Weights of a small GPT-style language model, trained from scratch on English Wikipedia: learned positions, tied embeddings.
Each number is 50 + 12 x the weight over its row's rms, rounded and kept within 0 to 99. Layers, rows and columns count from 0. The size before them is the row's rms in percent of the matrix's.

# o: layer 5 attention output (transposed), 960x640, rms 0.116, rows 636-639, columns 128-255
# v: layer 5 attention value, 960x640, rms 0.081, rows 637-639, columns 128-255
# q: layer 5 attention query, 960x640, rms 0.0836, rows 640-663, columns 128-255
# k: layer 5 attention key, 960x640, rms 0.0806, rows 640-662, columns 128-255
o636 098:34 49 41 54 41 51 55 55 46 65 20 45 59 57 53 59 55 24 44 46 57 48 38 87 50 44 67 51 65 42 28 70 56 44 54 58 41 44 60 49 60 54 46 60 53 51 58 66 53 72 46 49 53 55 67 50 35 41 57 41 41 42 43 43 46 56 69 36 52 49 56 21 57 40 50 35 72 45 54 51 54 61 39 33 47 39 63 60 29 67 92 54 53 59 54 44 60 45 66 48 40 42 44 52 52 33 37 46 43 50 62 44 65 44 46 43 37 32 62 39 47 66 54 14 30 50 57 34
v637 100:38 20 47 27 75 51 37 53 57 57 51 39 49 61 53 45 48 53 67 40 65 40 59 54 52 53 50 49 41 63 50 69 57 35 59 29 42 60 51 65 54 28 56 54 56 66 44 52 33 62 57 31 59 77 67 44 62 54 48 50 39 52 43 57 55 50 34 49 26 44 41 40 46 74 38 63 52 57 53 75 55 40 65 40 44 49 24 58 32 47 40 34 73 56 62 48 50 61 44 53 44 37 50 37 72 55 48 58 50 68 51 48 65 74 48 60 51 42 54 52 45 45 56 45 62 75 47 56
o637 101:47 63 43 56 23 47 55 68 52 45 60 63 53 54 51 52 53 40 30 50 42 48 42 44 54 41 57 63 75 67 55 54 32 67 56 79 51 34 51 39 34 55 37 46 55 63 39 60 76 08 53 53 41 20 35 62 34 36 71 44 54 35 47 57 47 47 65 47 59 66 49 53 34 63 60 37 60 56 47 39 52 51 27 58 56 43 75 33 58 50 47 60 36 45 53 72 48 44 37 45 35 67 60 47 32 41 32 37 42 37 30 55 42 25 56 51 61 64 36 49 53 26 47 57 42 26 61 47
v638 096:41 71 47 30 37 27 37 58 54 33 65 60 65 47 46 40 39 53 45 45 68 49 49 29 54 70 59 50 23 71 28 49 74 32 50 57 58 55 34 59 56 25 44 62 51 58 55 43 31 45 45 45 52 52 55 39 52 41 38 42 53 50 41 47 37 45 57 49 67 48 42 48 61 36 33 52 54 27 41 52 42 40 27 45 46 51 52 44 69 34 64 29 63 76 51 53 70 56 38 61 35 44 51 41 41 47 58 46 58 58 34 57 44 47 65 68 55 50 58 31 36 45 58 74 64 38 49 54
o638 097:34 49 56 59 64 51 51 36 41 65 40 60 39 58 51 40 62 47 54 53 31 50 50 66 45 30 47 39 61 51 71 29 14 64 59 47 45 51 66 44 66 68 39 26 56 45 51 64 62 58 72 59 33 38 37 52 45 52 67 45 40 64 44 46 44 48 50 39 24 59 65 50 22 70 59 52 38 65 56 61 58 59 47 43 63 45 52 61 44 73 52 71 45 35 45 38 51 50 37 44 72 63 50 58 61 47 59 63 25 56 49 43 39 27 37 47 63 72 53 43 49 48 45 27 49 56 37 42
v639 097:57 50 56 45 45 58 51 35 48 48 57 61 30 65 48 75 39 40 63 60 50 32 33 59 61 56 46 47 69 51 39 65 49 62 49 55 59 57 64 45 59 39 42 58 33 32 58 41 60 65 63 34 43 68 48 60 48 56 56 54 34 61 41 61 45 42 50 52 63 40 42 28 48 73 40 60 38 58 58 49 45 53 58 49 38 39 61 53 58 38 50 48 67 61 60 56 44 63 29 54 49 58 23 62 42 39 59 53 58 49 47 44 51 46 41 55 56 46 36 28 41 72 74 52 53 31 55 81
o639 099:32 42 69 69 42 48 38 84 53 41 36 51 60 40 61 47 62 50 65 45 47 46 71 48 51 60 75 44 42 60 59 37 46 36 36 38 59 40 27 67 48 32 34 47 63 45 52 64 63 44 53 64 33 30 60 48 52 64 53 27 57 42 51 47 56 59 51 35 35 56 68 65 35 29 53 45 70 41 31 57 70 61 61 64 62 42 51 56 47 64 43 26 26 53 42 26 39 48 68 55 71 54 72 38 44 62 36 46 33 25 19 49 30 56 41 40 32 55 59 57 47 37 48 48 48 55 76 46
q640 104:53 42 56 44 38 48 50 39 47 41 42 65 63 28 78 32 45 47 44 48 66 74 54 34 57 38 69 27 50 44 26 59 57 56 44 45 51 47 44 36 45 49 32 42 33 25 54 69 53 35 47 53 32 58 66 51 74 55 68 65 62 51 62 39 50 40 62 41 45 47 53 35 58 34 54 47 68 69 31 42 48 44 26 53 57 54 62 68 55 51 48 60 36 70 39 60 58 36 50 55 42 33 51 58 52 51 72 74 40 39 61 64 49 62 42 45 39 53 50 65 60 62 48 52 55 37 39 59
k640 100:57 53 53 48 61 46 53 51 39 35 69 50 60 43 44 59 42 40 47 56 53 42 42 58 59 45 65 43 49 62 37 57 60 45 59 72 52 49 44 51 46 26 56 38 60 31 55 55 48 46 57 65 62 65 59 51 48 34 41 64 66 61 50 49 50 47 47 39 51 33 42 30 42 54 52 48 52 26 76 44 36 75 51 34 72 52 65 50 41 61 59 54 68 48 70 41 38 29 49 46 38 41 47 43 41 44 57 56 46 69 58 32 53 42 42 49 40 65 50 53 45 47 58 53 39 66 41 38
q641 095:59 47 60 57 45 58 60 47 46 46 52 62 73 52 59 46 48 56 46 61 54 30 48 54 49 33 59 40 39 48 41 43 56 64 66 51 39 44 85 45 32 25 30 49 51 57 55 46 50 33 49 55 42 46 57 33 58 65 58 49 25 45 43 20 35 31 65 43 43 47 46 64 59 54 71 60 33 45 38 52 42 57 46 58 33 57 61 46 34 72 51 59 58 55 35 42 59 50 49 61 38 50 68 34 39 43 56 57 65 15 41 64 45 47 55 31 51 46 51 71 48 44 41 55 25 56 54 67
k641 094:59 51 40 52 29 60 65 62 58 51 58 56 45 53 35 79 30 52 46 50 41 40 56 52 49 41 63 49 26 46 42 61 53 40 51 54 30 22 55 44 39 30 48 27 63 65 36 65 74 44 41 62 48 53 42 54 65 47 31 55 49 59 33 38 44 60 34 52 63 39 28 43 56 61 48 48 41 45 53 22 60 51 56 56 58 62 51 32 47 68 66 31 46 60 62 61 49 48 55 79 40 49 60 40 45 79 66 45 48 22 40 79 47 57 47 69 53 49 41 39 46 43 48 69 27 44 47 49
q642 091:49 76 74 36 48 63 55 67 38 63 63 71 36 32 54 42 63 48 44 61 44 47 52 41 53 23 55 53 34 38 49 64 33 62 32 41 37 28 48 48 61 42 52 49 45 56 61 75 82 52 41 28 31 45 40 56 51 52 34 52 63 42 52 67 63 44 35 58 45 73 53 68 63 41 50 46 36 44 44 42 72 48 24 65 37 49 61 64 56 45 55 67 53 66 63 41 67 66 61 56 51 56 35 48 61 32 35 49 41 50 65 26 36 10 49 66 49 51 46 60 50 39 60 44 61 37 64 39
k642 097:65 52 47 67 58 59 64 56 46 65 19 67 39 35 27 57 56 48 33 56 43 53 47 47 51 36 51 39 50 41 59 43 50 69 44 59 44 47 57 69 66 70 39 60 40 38 44 29 28 80 49 36 47 56 35 26 53 52 59 46 62 45 59 46 36 31 67 71 49 43 50 48 38 51 51 61 61 49 45 63 58 36 40 45 32 44 50 58 41 51 54 55 51 49 38 50 58 39 58 54 68 49 34 52 55 54 27 62 49 64 40 47 59 33 65 73 60 56 48 37 44 25 73 44 49 44 39 53
q643 094:47 30 54 64 41 55 54 50 47 40 48 50 34 45 42 52 45 55 55 33 68 44 50 34 65 67 44 53 31 46 53 23 58 62 47 57 46 65 61 50 68 59 59 41 20 37 36 62 50 53 54 40 41 51 54 34 68 78 49 54 60 68 45 53 29 50 48 53 35 47 35 59 47 54 47 59 35 62 50 43 55 48 43 50 42 46 54 56 61 74 47 35 39 69 36 34 49 53 58 67 38 50 45 60 41 57 46 68 23 32 62 40 35 39 56 50 39 41 54 62 48 37 51 47 56 67 55 34
k643 091:57 41 64 50 73 54 52 49 54 66 62 61 53 40 71 46 54 56 37 42 47 60 35 45 55 56 70 52 53 52 59 38 67 49 61 69 35 59 78 58 48 42 40 71 61 55 34 51 63 66 55 17 44 43 61 65 41 49 36 52 50 60 42 45 52 62 58 34 65 48 59 52 53 55 59 48 72 36 58 44 81 44 39 50 30 45 70 64 45 49 52 41 52 56 18 34 19 49 64 50 60 69 53 58 37 62 53 35 32 59 53 41 45 54 84 44 58 60 41 47 43 51 62 37 62 51 56 35
q644 096:60 54 51 50 24 22 23 40 50 65 43 35 52 44 49 51 37 54 51 49 52 51 45 52 41 45 49 66 58 43 38 62 59 28 33 60 42 31 58 48 57 52 55 29 43 65 41 41 49 63 42 64 59 59 70 34 41 52 51 48 30 43 49 69 53 36 42 32 49 57 56 20 45 50 34 54 40 42 52 35 52 56 67 26 45 54 58 58 53 57 56 57 53 52 47 46 50 36 40 57 42 52 55 54 32 65 41 50 56 68 57 61 49 21 40 22 56 62 72 52 32 38 79 35 52 44 37 49
k644 097:64 45 44 50 49 23 54 40 53 49 57 41 38 42 49 45 51 54 54 54 24 33 66 69 64 47 56 46 49 54 55 68 67 69 60 56 42 50 35 51 33 52 54 32 51 61 52 52 55 58 59 64 42 57 50 53 46 52 50 39 63 52 49 41 38 42 60 56 46 54 55 45 46 74 47 63 64 51 38 50 69 60 61 26 48 44 48 42 58 51 36 54 53 56 45 52 44 36 28 43 65 47 45 56 65 79 49 54 33 52 69 41 45 45 41 13 23 46 51 45 67 49 52 56 49 41 62 34
q645 092:28 50 49 35 64 72 48 55 45 41 46 62 47 55 55 71 46 47 57 63 56 31 33 46 29 52 44 43 66 66 45 61 50 42 70 33 20 46 53 56 51 52 29 58 36 45 38 61 63 44 58 56 31 34 73 56 45 42 35 32 28 38 62 45 68 50 60 40 76 60 55 63 46 51 67 40 35 34 50 45 51 56 36 71 79 40 55 36 60 24 33 56 36 49 48 41 54 54 56 53 38 47 56 47 61 58 40 45 58 35 29 78 34 49 42 31 57 40 44 31 26 35 36 70 74 58 31 50
k645 092:49 44 51 52 39 54 62 50 59 57 38 55 51 45 35 71 48 60 38 75 35 33 70 37 38 44 39 39 47 40 57 56 36 56 28 46 55 45 50 41 57 28 61 44 49 54 30 42 65 35 46 61 38 54 65 77 35 53 47 46 42 37 36 54 45 59 52 41 54 57 38 50 38 34 39 60 47 40 44 54 51 53 55 38 67 42 41 52 50 62 50 26 41 50 43 63 63 72 56 52 39 68 51 40 65 39 58 48 53 57 24 40 62 46 59 51 64 66 55 55 48 73 47 45 55 61 36 40
q646 093:54 64 55 57 52 33 59 39 54 74 41 64 33 44 52 32 56 37 49 55 56 64 33 61 61 70 40 28 60 54 32 62 40 48 43 46 62 50 56 36 49 41 40 44 51 33 38 52 33 63 58 53 52 46 47 51 62 40 46 50 45 40 57 27 61 51 53 44 64 55 58 69 58 56 72 49 48 35 39 43 47 61 39 61 45 41 68 53 41 58 49 37 75 56 70 48 43 57 38 64 52 40 30 38 51 56 49 46 43 61 52 52 77 44 67 69 35 45 37 29 46 35 46 73 51 64 40 52
k646 096:55 54 43 68 33 59 49 38 42 51 62 60 50 37 27 63 59 58 48 43 78 39 47 50 52 61 48 58 33 46 52 48 42 51 51 64 58 67 56 33 61 49 59 46 70 63 71 60 37 44 36 45 62 48 39 39 39 36 34 47 60 48 38 54 70 56 46 28 36 61 38 52 59 51 60 57 53 61 60 57 58 48 63 59 58 50 57 57 43 61 67 58 60 72 61 44 39 54 39 61 45 59 44 46 34 44 62 54 33 44 55 46 61 54 42 52 50 43 27 57 76 67 32 33 51 35 56 51
q647 093:46 71 44 52 53 48 54 50 47 51 44 63 45 35 50 53 47 50 69 49 59 59 57 57 53 46 40 37 71 68 40 54 59 66 40 38 54 50 67 50 52 37 55 61 33 58 62 63 35 37 51 38 54 56 63 58 70 42 28 61 54 47 33 40 42 52 55 57 46 58 62 39 60 55 56 50 45 46 24 69 64 62 28 38 52 51 58 32 59 65 32 56 61 21 49 43 48 52 45 50 38 47 39 42 57 63 44 71 39 37 58 36 86 46 38 56 41 47 43 23 51 40 58 57 41 44 66 68
k647 094:44 75 54 56 43 30 51 49 62 55 59 28 57 46 40 63 40 47 47 61 49 53 50 61 38 44 38 31 47 47 51 43 46 75 57 62 54 61 37 73 42 40 57 72 76 54 72 50 39 50 68 56 48 33 55 44 69 47 48 41 48 49 38 51 62 60 36 55 44 55 66 33 62 53 47 33 56 73 46 31 71 55 34 55 65 66 60 40 62 68 46 47 67 54 38 57 31 28 49 59 54 48 50 50 58 33 40 49 54 25 37 44 34 46 48 38 43 47 46 49 44 62 58 59 34 72 51 58
q648 096:41 47 57 63 45 40 50 34 49 38 48 47 21 41 56 53 79 30 64 62 66 38 50 61 39 50 42 57 66 49 54 50 40 37 37 46 51 19 40 40 39 49 51 37 38 44 67 51 40 53 61 31 55 40 53 65 39 59 47 58 59 58 44 55 52 70 66 71 50 47 35 49 74 57 46 47 40 42 35 63 31 34 31 27 46 40 51 38 50 64 58 54 54 28 51 17 30 52 46 61 33 47 51 54 73 35 68 37 43 75 46 64 43 67 76 50 54 42 48 22 50 43 57 49 59 36 44 42
k648 096:66 61 50 39 47 48 47 43 40 35 63 48 32 59 67 33 61 56 72 35 58 42 59 49 43 27 64 35 32 50 51 37 25 34 31 65 59 59 57 35 68 59 67 64 45 38 65 54 54 17 38 41 43 60 46 69 57 52 53 50 49 61 68 61 62 56 72 35 33 43 71 64 53 37 76 40 41 37 62 63 47 39 44 61 45 49 45 68 50 45 33 37 42 40 44 38 55 42 38 48 38 38 50 62 53 47 26 47 49 56 42 52 57 32 48 49 53 59 46 82 46 50 66 59 83 47 57 47
q649 098:59 69 50 39 34 38 84 50 49 59 40 70 44 28 47 63 43 65 40 54 69 57 65 15 56 22 58 37 54 61 42 48 23 43 47 46 65 48 61 46 71 50 50 72 44 59 42 49 40 54 61 52 60 39 55 68 42 59 51 57 41 54 52 68 61 65 44 46 33 31 71 69 49 39 54 54 40 40 51 32 62 74 51 61 46 30 47 54 38 61 63 73 43 31 78 62 47 57 55 51 32 42 49 56 78 47 43 52 62 57 29 57 50 72 50 67 39 33 65 51 59 52 52 53 35 54 52 40
k649 094:40 43 54 45 59 62 43 52 62 46 62 51 49 56 44 40 23 62 61 41 63 49 48 31 65 44 48 62 62 56 50 59 29 47 60 39 45 59 45 33 55 56 50 66 50 68 44 51 46 20 22 34 57 36 53 77 44 43 44 47 60 61 33 38 70 28 38 40 69 55 48 45 75 40 32 59 65 58 59 61 70 68 42 72 36 30 45 44 38 42 43 50 54 44 45 41 47 51 43 39 40 54 54 57 71 49 26 54 50 45 26 56 49 54 51 60 68 34 41 51 60 68 42 48 44 59 58 50
q650 102:41 59 42 68 43 50 69 52 40 55 69 40 43 62 49 53 60 49 49 58 41 68 54 56 37 49 45 61 41 53 47 35 50 63 51 57 61 55 62 50 31 74 48 67 70 46 62 63 49 50 36 57 59 47 51 33 48 66 61 72 48 42 44 40 41 55 43 62 53 51 66 60 42 31 59 70 46 30 31 54 51 69 66 64 10 52 54 75 54 39 39 35 44 48 55 56 50 48 57 39 51 50 49 66 45 59 49 23 33 68 49 57 52 44 70 52 46 45 55 46 54 34 42 53 57 46 32 49
k650 102:64 55 41 42 56 29 55 45 85 43 55 25 41 53 63 56 60 67 50 58 72 60 80 57 61 46 61 68 64 56 50 45 52 69 52 42 57 69 35 46 39 64 65 50 51 40 45 29 50 46 47 58 48 44 37 48 67 49 41 59 52 77 67 39 39 66 37 55 49 42 51 55 52 46 60 36 60 66 53 47 54 69 40 61 63 50 53 40 41 46 38 40 52 33 44 38 51 37 67 33 47 44 37 52 45 34 56 44 42 61 45 34 32 46 59 57 42 63 60 37 47 46 52 47 52 39 42 40
q651 101:44 33 44 56 36 54 55 63 51 44 60 51 41 42 44 70 50 54 35 64 43 37 72 25 60 49 46 74 37 53 40 62 41 41 50 66 53 35 59 55 58 65 69 40 61 46 40 43 65 50 38 76 52 49 53 47 44 43 42 52 33 54 67 55 43 33 50 60 48 41 37 72 55 54 65 60 55 58 53 55 52 45 32 42 52 47 25 28 41 69 40 43 57 48 37 60 70 45 68 39 41 51 57 62 34 40 57 78 50 38 72 55 50 56 41 59 27 55 48 47 46 29 45 65 53 74 38 65
k651 095:56 36 45 53 43 53 43 49 49 58 44 59 46 38 71 20 41 60 61 51 58 58 60 39 39 43 59 55 44 44 58 60 40 43 77 73 51 56 62 44 60 50 28 56 40 44 40 47 50 64 62 50 26 42 60 50 37 67 52 50 37 33 36 50 56 53 35 49 51 71 58 45 57 56 24 54 85 38 42 35 68 57 38 46 61 46 56 69 56 64 53 36 16 59 36 34 67 47 52 52 67 61 65 46 97 72 75 59 43 77 56 61 34 40 37 47 49 56 75 60 54 41 81 52 51 63 24 51
q652 099:42 53 43 63 40 60 59 39 39 43 44 52 71 58 68 54 55 59 55 33 53 52 42 34 48 31 44 64 67 67 55 56 41 57 51 36 51 49 52 53 58 34 70 33 53 51 62 65 46 48 68 37 43 37 40 25 21 54 70 57 33 41 46 54 53 53 47 38 52 39 58 70 70 48 52 60 32 38 42 55 63 43 50 61 39 46 22 26 56 49 65 39 40 67 45 40 51 55 33 45 38 52 50 53 51 47 34 66 67 66 40 58 73 62 61 40 60 65 43 39 48 37 35 69 36 46 18 60
k652 095:47 27 36 73 32 37 47 63 25 57 46 42 48 71 38 44 39 34 42 48 66 41 42 51 47 40 41 49 31 39 57 80 33 51 31 30 54 37 40 48 55 74 60 60 39 46 38 56 65 63 50 41 56 56 39 42 48 46 55 53 47 47 51 57 53 21 48 50 53 47 45 55 51 55 73 68 49 73 70 55 34 50 58 42 28 58 34 44 24 52 40 38 60 50 29 47 64 49 41 57 64 56 44 49 43 43 36 32 46 38 48 23 47 46 33 55 46 63 36 54 29 52 55 64 51 43 29 70
q653 100:37 46 59 39 59 73 63 68 43 36 46 53 49 69 44 74 59 53 71 60 43 37 47 39 51 49 43 58 50 45 73 45 44 65 41 62 27 61 44 52 62 58 64 53 62 57 50 55 53 52 52 48 56 39 40 46 53 71 36 27 53 36 40 40 46 43 81 39 40 53 36 45 34 57 42 41 49 63 56 51 66 60 72 52 40 50 38 43 67 50 30 60 50 37 48 67 63 54 55 40 46 48 66 56 82 64 50 54 51 57 48 60 63 67 51 57 54 58 39 87 48 18 64 46 37 53 28 48
k653 096:62 42 54 45 41 54 41 58 52 53 39 53 78 58 48 50 56 65 59 54 55 22 57 57 64 43 55 50 46 40 41 52 41 70 60 44 45 65 46 62 59 60 50 57 61 58 34 79 44 52 63 40 34 42 62 48 41 68 58 62 51 37 36 70 41 24 35 60 68 75 58 54 48 44 39 58 48 36 50 59 38 54 42 63 36 54 44 25 65 47 47 45 69 37 29 37 48 69 60 47 47 68 37 55 46 53 54 46 49 32 48 46 47 41 32 25 52 52 54 67 44 34 52 41 27 48 44 33
q654 091:53 41 68 62 30 53 41 67 54 49 43 31 69 31 63 42 52 38 59 32 42 64 70 55 60 50 67 46 33 19 50 46 57 37 49 43 40 51 26 41 57 41 37 70 54 85 48 58 55 84 36 42 58 53 60 39 47 51 52 48 36 59 50 52 20 67 62 38 26 51 44 53 55 70 56 52 50 47 47 53 74 57 36 52 44 53 45 34 56 52 50 35 48 57 41 49 37 45 67 56 42 36 29 48 44 44 59 59 44 33 67 43 44 58 51 57 25 35 43 60 37 51 59 60 29 41 75 58
k654 096:52 42 63 70 45 49 29 62 29 45 54 42 45 37 62 68 56 52 58 30 43 55 53 53 55 54 59 50 48 36 40 49 58 56 48 60 40 57 60 47 46 44 55 54 59 53 50 86 53 50 25 52 46 61 49 42 57 57 45 44 58 54 57 48 41 43 55 52 70 63 46 41 48 55 53 35 54 56 49 40 45 47 57 38 51 48 58 59 44 43 27 54 37 25 56 49 47 35 38 48 53 58 47 54 44 33 34 39 34 21 31 47 38 55 61 34 37 49 39 83 45 59 51 48 41 57 67 62
q655 093:34 56 40 46 55 34 53 48 38 62 41 32 51 70 57 46 31 52 67 62 62 51 47 64 51 52 39 43 56 43 52 35 67 72 49 51 71 82 47 60 48 60 38 56 46 76 36 53 55 58 43 52 48 41 66 45 40 58 45 42 64 47 28 54 65 61 40 56 46 57 56 61 39 32 47 54 54 70 29 50 66 65 27 41 54 65 43 60 59 48 59 26 65 62 66 48 45 65 31 65 52 60 58 43 55 42 40 51 49 51 52 60 57 42 51 43 55 47 47 41 40 65 42 50 62 36 54 58
k655 095:41 53 45 51 61 39 42 49 68 60 50 47 64 61 59 49 41 39 53 53 52 48 43 65 45 54 60 52 57 38 54 36 61 53 54 56 63 45 44 65 30 42 47 47 39 65 14 70 30 49 40 45 61 52 34 50 51 51 33 51 65 73 46 56 51 72 51 41 46 61 38 56 43 47 49 35 31 59 48 62 60 46 45 53 56 51 48 51 34 30 57 38 64 70 72 46 52 65 42 36 34 44 72 47 64 53 53 35 55 42 48 53 57 31 53 32 42 55 41 44 61 35 63 69 51 51 60 61
q656 096:56 44 38 46 53 28 51 47 66 54 61 36 48 66 44 36 66 33 49 48 44 51 55 50 82 42 48 61 41 49 59 35 67 52 52 71 51 59 53 29 49 63 45 34 23 57 72 45 56 51 64 26 49 58 65 56 57 36 30 50 49 43 59 35 35 40 53 72 41 68 59 41 50 47 47 41 62 33 61 30 36 49 51 43 25 50 56 42 56 66 59 61 63 55 68 42 44 63 47 59 45 58 46 60 42 54 68 52 24 60 37 53 57 51 58 43 69 80 47 30 41 47 52 60 61 42 42 52
k656 099:50 37 54 53 42 44 60 70 45 68 44 47 59 47 58 31 52 62 34 55 48 58 51 55 45 66 23 36 41 48 45 27 63 56 43 52 52 47 40 60 49 48 48 53 33 38 66 44 50 71 41 58 59 33 31 61 56 66 53 30 68 47 68 59 61 44 61 45 54 40 63 61 33 52 45 59 51 47 55 57 45 16 61 70 40 41 68 52 38 31 48 57 49 61 45 29 36 36 62 60 17 66 62 43 41 34 50 47 42 62 69 61 38 60 43 54 58 57 63 43 45 34 40 53 65 52 37 69
q657 099:42 50 64 58 65 41 41 60 47 65 49 48 68 38 68 34 53 49 42 35 46 57 36 54 32 84 68 28 68 69 82 45 62 44 61 38 43 64 37 64 59 46 57 44 63 32 38 38 35 50 62 59 36 52 62 44 76 46 36 27 17 50 43 47 40 63 52 60 43 54 68 55 46 58 57 62 39 45 29 57 32 60 51 39 83 38 33 48 49 43 34 55 52 38 59 43 75 44 62 43 30 71 69 48 30 42 67 44 64 60 37 62 38 46 44 31 45 60 45 54 43 39 30 39 22 57 53 60
k657 098:29 56 38 76 63 43 37 54 28 45 59 46 67 52 50 72 67 43 25 50 42 22 39 36 31 80 42 31 57 44 43 55 45 50 57 61 63 45 15 59 54 60 45 35 53 43 33 53 39 38 49 35 52 26 32 30 55 27 53 62 40 64 68 49 64 42 47 42 58 43 49 64 37 30 71 50 41 57 42 31 52 59 40 46 48 64 63 70 63 58 40 45 53 51 60 69 48 52 58 60 47 44 42 52 56 55 58 45 55 11 38 64 50 54 62 44 71 48 60 38 31 40 55 46 68 46 50 62
q658 101:52 47 50 61 60 44 53 25 24 27 43 52 46 37 50 58 58 57 45 35 59 55 70 49 52 63 66 35 40 47 68 57 64 45 50 45 25 74 60 63 47 52 43 59 23 42 57 52 38 37 46 33 47 41 45 57 48 40 40 54 44 42 44 57 75 37 73 45 49 60 43 54 43 40 59 57 64 49 49 33 54 37 37 50 49 35 50 43 44 46 51 42 49 76 62 49 37 60 66 47 51 45 27 64 47 51 33 59 23 59 42 54 36 42 58 27 55 46 59 47 59 35 69 23 48 28 42 51
k658 098:61 47 52 35 57 51 52 53 58 40 55 31 39 31 30 67 50 57 50 58 54 69 43 47 39 77 61 41 44 50 59 55 62 53 27 80 70 57 45 42 43 37 33 43 52 42 59 43 54 56 50 45 54 60 54 55 70 55 58 49 67 47 62 59 63 46 58 53 51 52 49 41 47 67 62 31 61 75 45 32 34 44 44 54 60 42 33 40 45 37 53 36 55 37 62 51 25 66 63 42 55 53 62 40 44 61 21 50 45 44 49 42 45 39 29 45 57 42 41 33 48 41 44 58 50 58 46 55
q659 094:57 54 31 49 59 38 63 39 59 43 50 53 44 40 64 25 32 67 48 42 37 46 61 68 59 36 54 46 37 48 34 84 55 46 34 41 68 72 60 54 46 45 46 46 32 39 39 59 50 64 41 43 46 56 49 48 50 54 50 58 28 64 49 58 72 51 39 36 58 54 47 67 59 46 49 40 44 57 54 47 27 46 17 34 39 35 35 61 84 56 65 48 44 60 41 48 67 59 59 30 54 51 52 56 46 70 38 64 66 64 51 47 60 67 40 53 40 47 45 50 47 46 59 52 62 48 37 51
k659 093:38 52 49 45 58 42 47 36 43 57 55 48 58 71 44 57 39 70 59 48 69 50 39 58 40 40 24 61 36 60 77 59 68 32 57 30 38 43 62 59 57 61 58 43 44 56 48 60 35 57 59 38 54 58 43 52 61 28 53 41 35 43 37 60 59 18 70 42 60 65 28 45 47 61 50 51 45 66 54 44 43 49 59 58 53 51 49 62 45 47 47 69 67 36 52 50 65 47 46 36 40 65 75 58 50 68 71 44 45 75 54 38 59 47 44 64 50 39 39 47 40 58 53 53 72 56 37 62
q660 091:34 49 61 45 53 67 66 65 43 35 41 42 51 46 54 60 39 71 51 54 48 51 29 24 39 49 50 48 73 63 68 30 44 32 52 63 56 41 65 59 49 54 68 23 57 53 61 55 60 48 37 55 52 52 52 33 55 63 65 39 32 54 38 37 47 65 43 70 36 77 64 27 54 58 51 36 72 53 46 50 48 50 59 43 35 47 66 66 49 35 54 66 45 32 47 28 43 51 51 49 64 62 38 35 58 53 54 31 77 64 34 55 40 41 74 74 64 33 50 64 55 57 33 62 55 28 29 49
k660 088:37 49 39 46 39 55 29 33 57 65 30 49 60 55 51 46 54 65 63 34 37 57 55 63 38 65 66 51 52 64 47 41 46 50 71 63 58 60 46 39 68 44 64 22 43 35 71 41 10 34 61 74 45 56 46 51 44 54 56 46 58 39 59 74 61 47 63 77 48 49 52 41 45 52 24 44 63 43 59 42 50 52 60 71 63 61 59 56 42 42 56 58 51 57 59 25 45 51 49 48 55 42 43 45 30 38 43 58 56 66 61 66 47 45 47 53 47 45 30 67 35 28 59 46 56 43 26 48
q661 093:52 50 51 74 43 71 48 47 44 47 48 69 42 59 50 40 52 64 56 37 60 68 57 75 33 49 36 65 39 35 60 45 67 78 48 38 40 63 50 41 56 47 66 60 65 38 47 32 59 59 57 67 64 51 36 34 66 67 32 47 56 51 47 40 77 39 56 47 57 43 57 61 41 54 38 08 42 45 44 47 56 42 60 39 50 60 38 53 56 34 47 47 55 48 48 50 29 39 41 19 54 37 45 33 45 65 41 66 51 45 47 54 29 59 60 39 35 43 51 57 43 72 60 35 46 52 46 27
k661 096:66 35 40 50 50 46 54 51 36 41 21 30 41 34 49 48 34 47 56 63 26 48 59 54 44 53 34 56 50 51 52 46 49 38 50 45 57 41 54 60 53 27 25 56 53 43 47 36 42 58 47 54 35 59 50 36 69 64 51 66 52 62 37 53 47 46 40 51 42 53 59 66 67 47 71 50 30 64 66 77 31 31 45 36 49 52 41 68 37 63 72 42 61 48 39 49 33 68 45 58 54 64 30 39 67 67 38 41 41 39 59 28 44 49 48 57 54 54 49 50 47 77 63 60 64 33 56 33
q662 098:59 59 59 47 41 35 56 37 54 24 58 42 40 47 54 53 71 36 51 44 47 46 42 55 58 41 48 58 61 48 54 66 60 55 32 53 67 59 54 34 49 39 56 57 41 66 60 61 48 59 46 25 49 59 43 52 49 64 91 57 71 38 37 39 33 61 30 53 34 54 44 48 44 42 19 68 47 66 61 53 55 71 58 66 61 68 55 52 25 51 43 45 40 47 63 30 48 21 51 48 45 54 46 50 48 36 50 57 25 68 33 53 61 37 41 68 42 44 61 28 70 43 70 42 51 58 46 52
k662 094:49 72 62 45 64 33 64 58 38 46 46 62 42 42 58 43 56 45 42 47 47 45 49 48 48 62 48 77 47 57 35 40 54 65 46 50 56 51 76 74 29 43 28 42 28 58 75 59 53 43 66 43 65 29 53 59 52 66 54 75 46 67 58 45 65 49 49 75 42 77 63 51 31 40 49 71 56 65 41 58 43 53 63 61 40 69 48 57 62 64 47 52 42 60 62 55 57 23 46 43 55 43 59 57 48 38 32 62 49 59 37 40 56 72 63 37 36 42 36 37 42 49 60 51 50 45 33 52
q663 095:35 47 53 28 48 50 63 37 61 62 56 36 28 28 47 41 49 47 84 50 51 64 51 48 68 48 43 44 54 46 72 54 26 50 37 42 32 47 54 55 53 80 52 39 58 33 36 14 60 53 24 44 62 72 57 37 49 74 63 44 64 38 58 64 58 74 41 50 58 52 37 59 43 42 50 48 43 37 74 52 55 65 44 66 50 37 53 64 47 58 30 45 40 40 53 32 63 78 67 48 31 50 44 48 61 59 45 54 62 77 47 48 62 42 51 51 63 33 62 59 50 67 51 41 62 56 37 57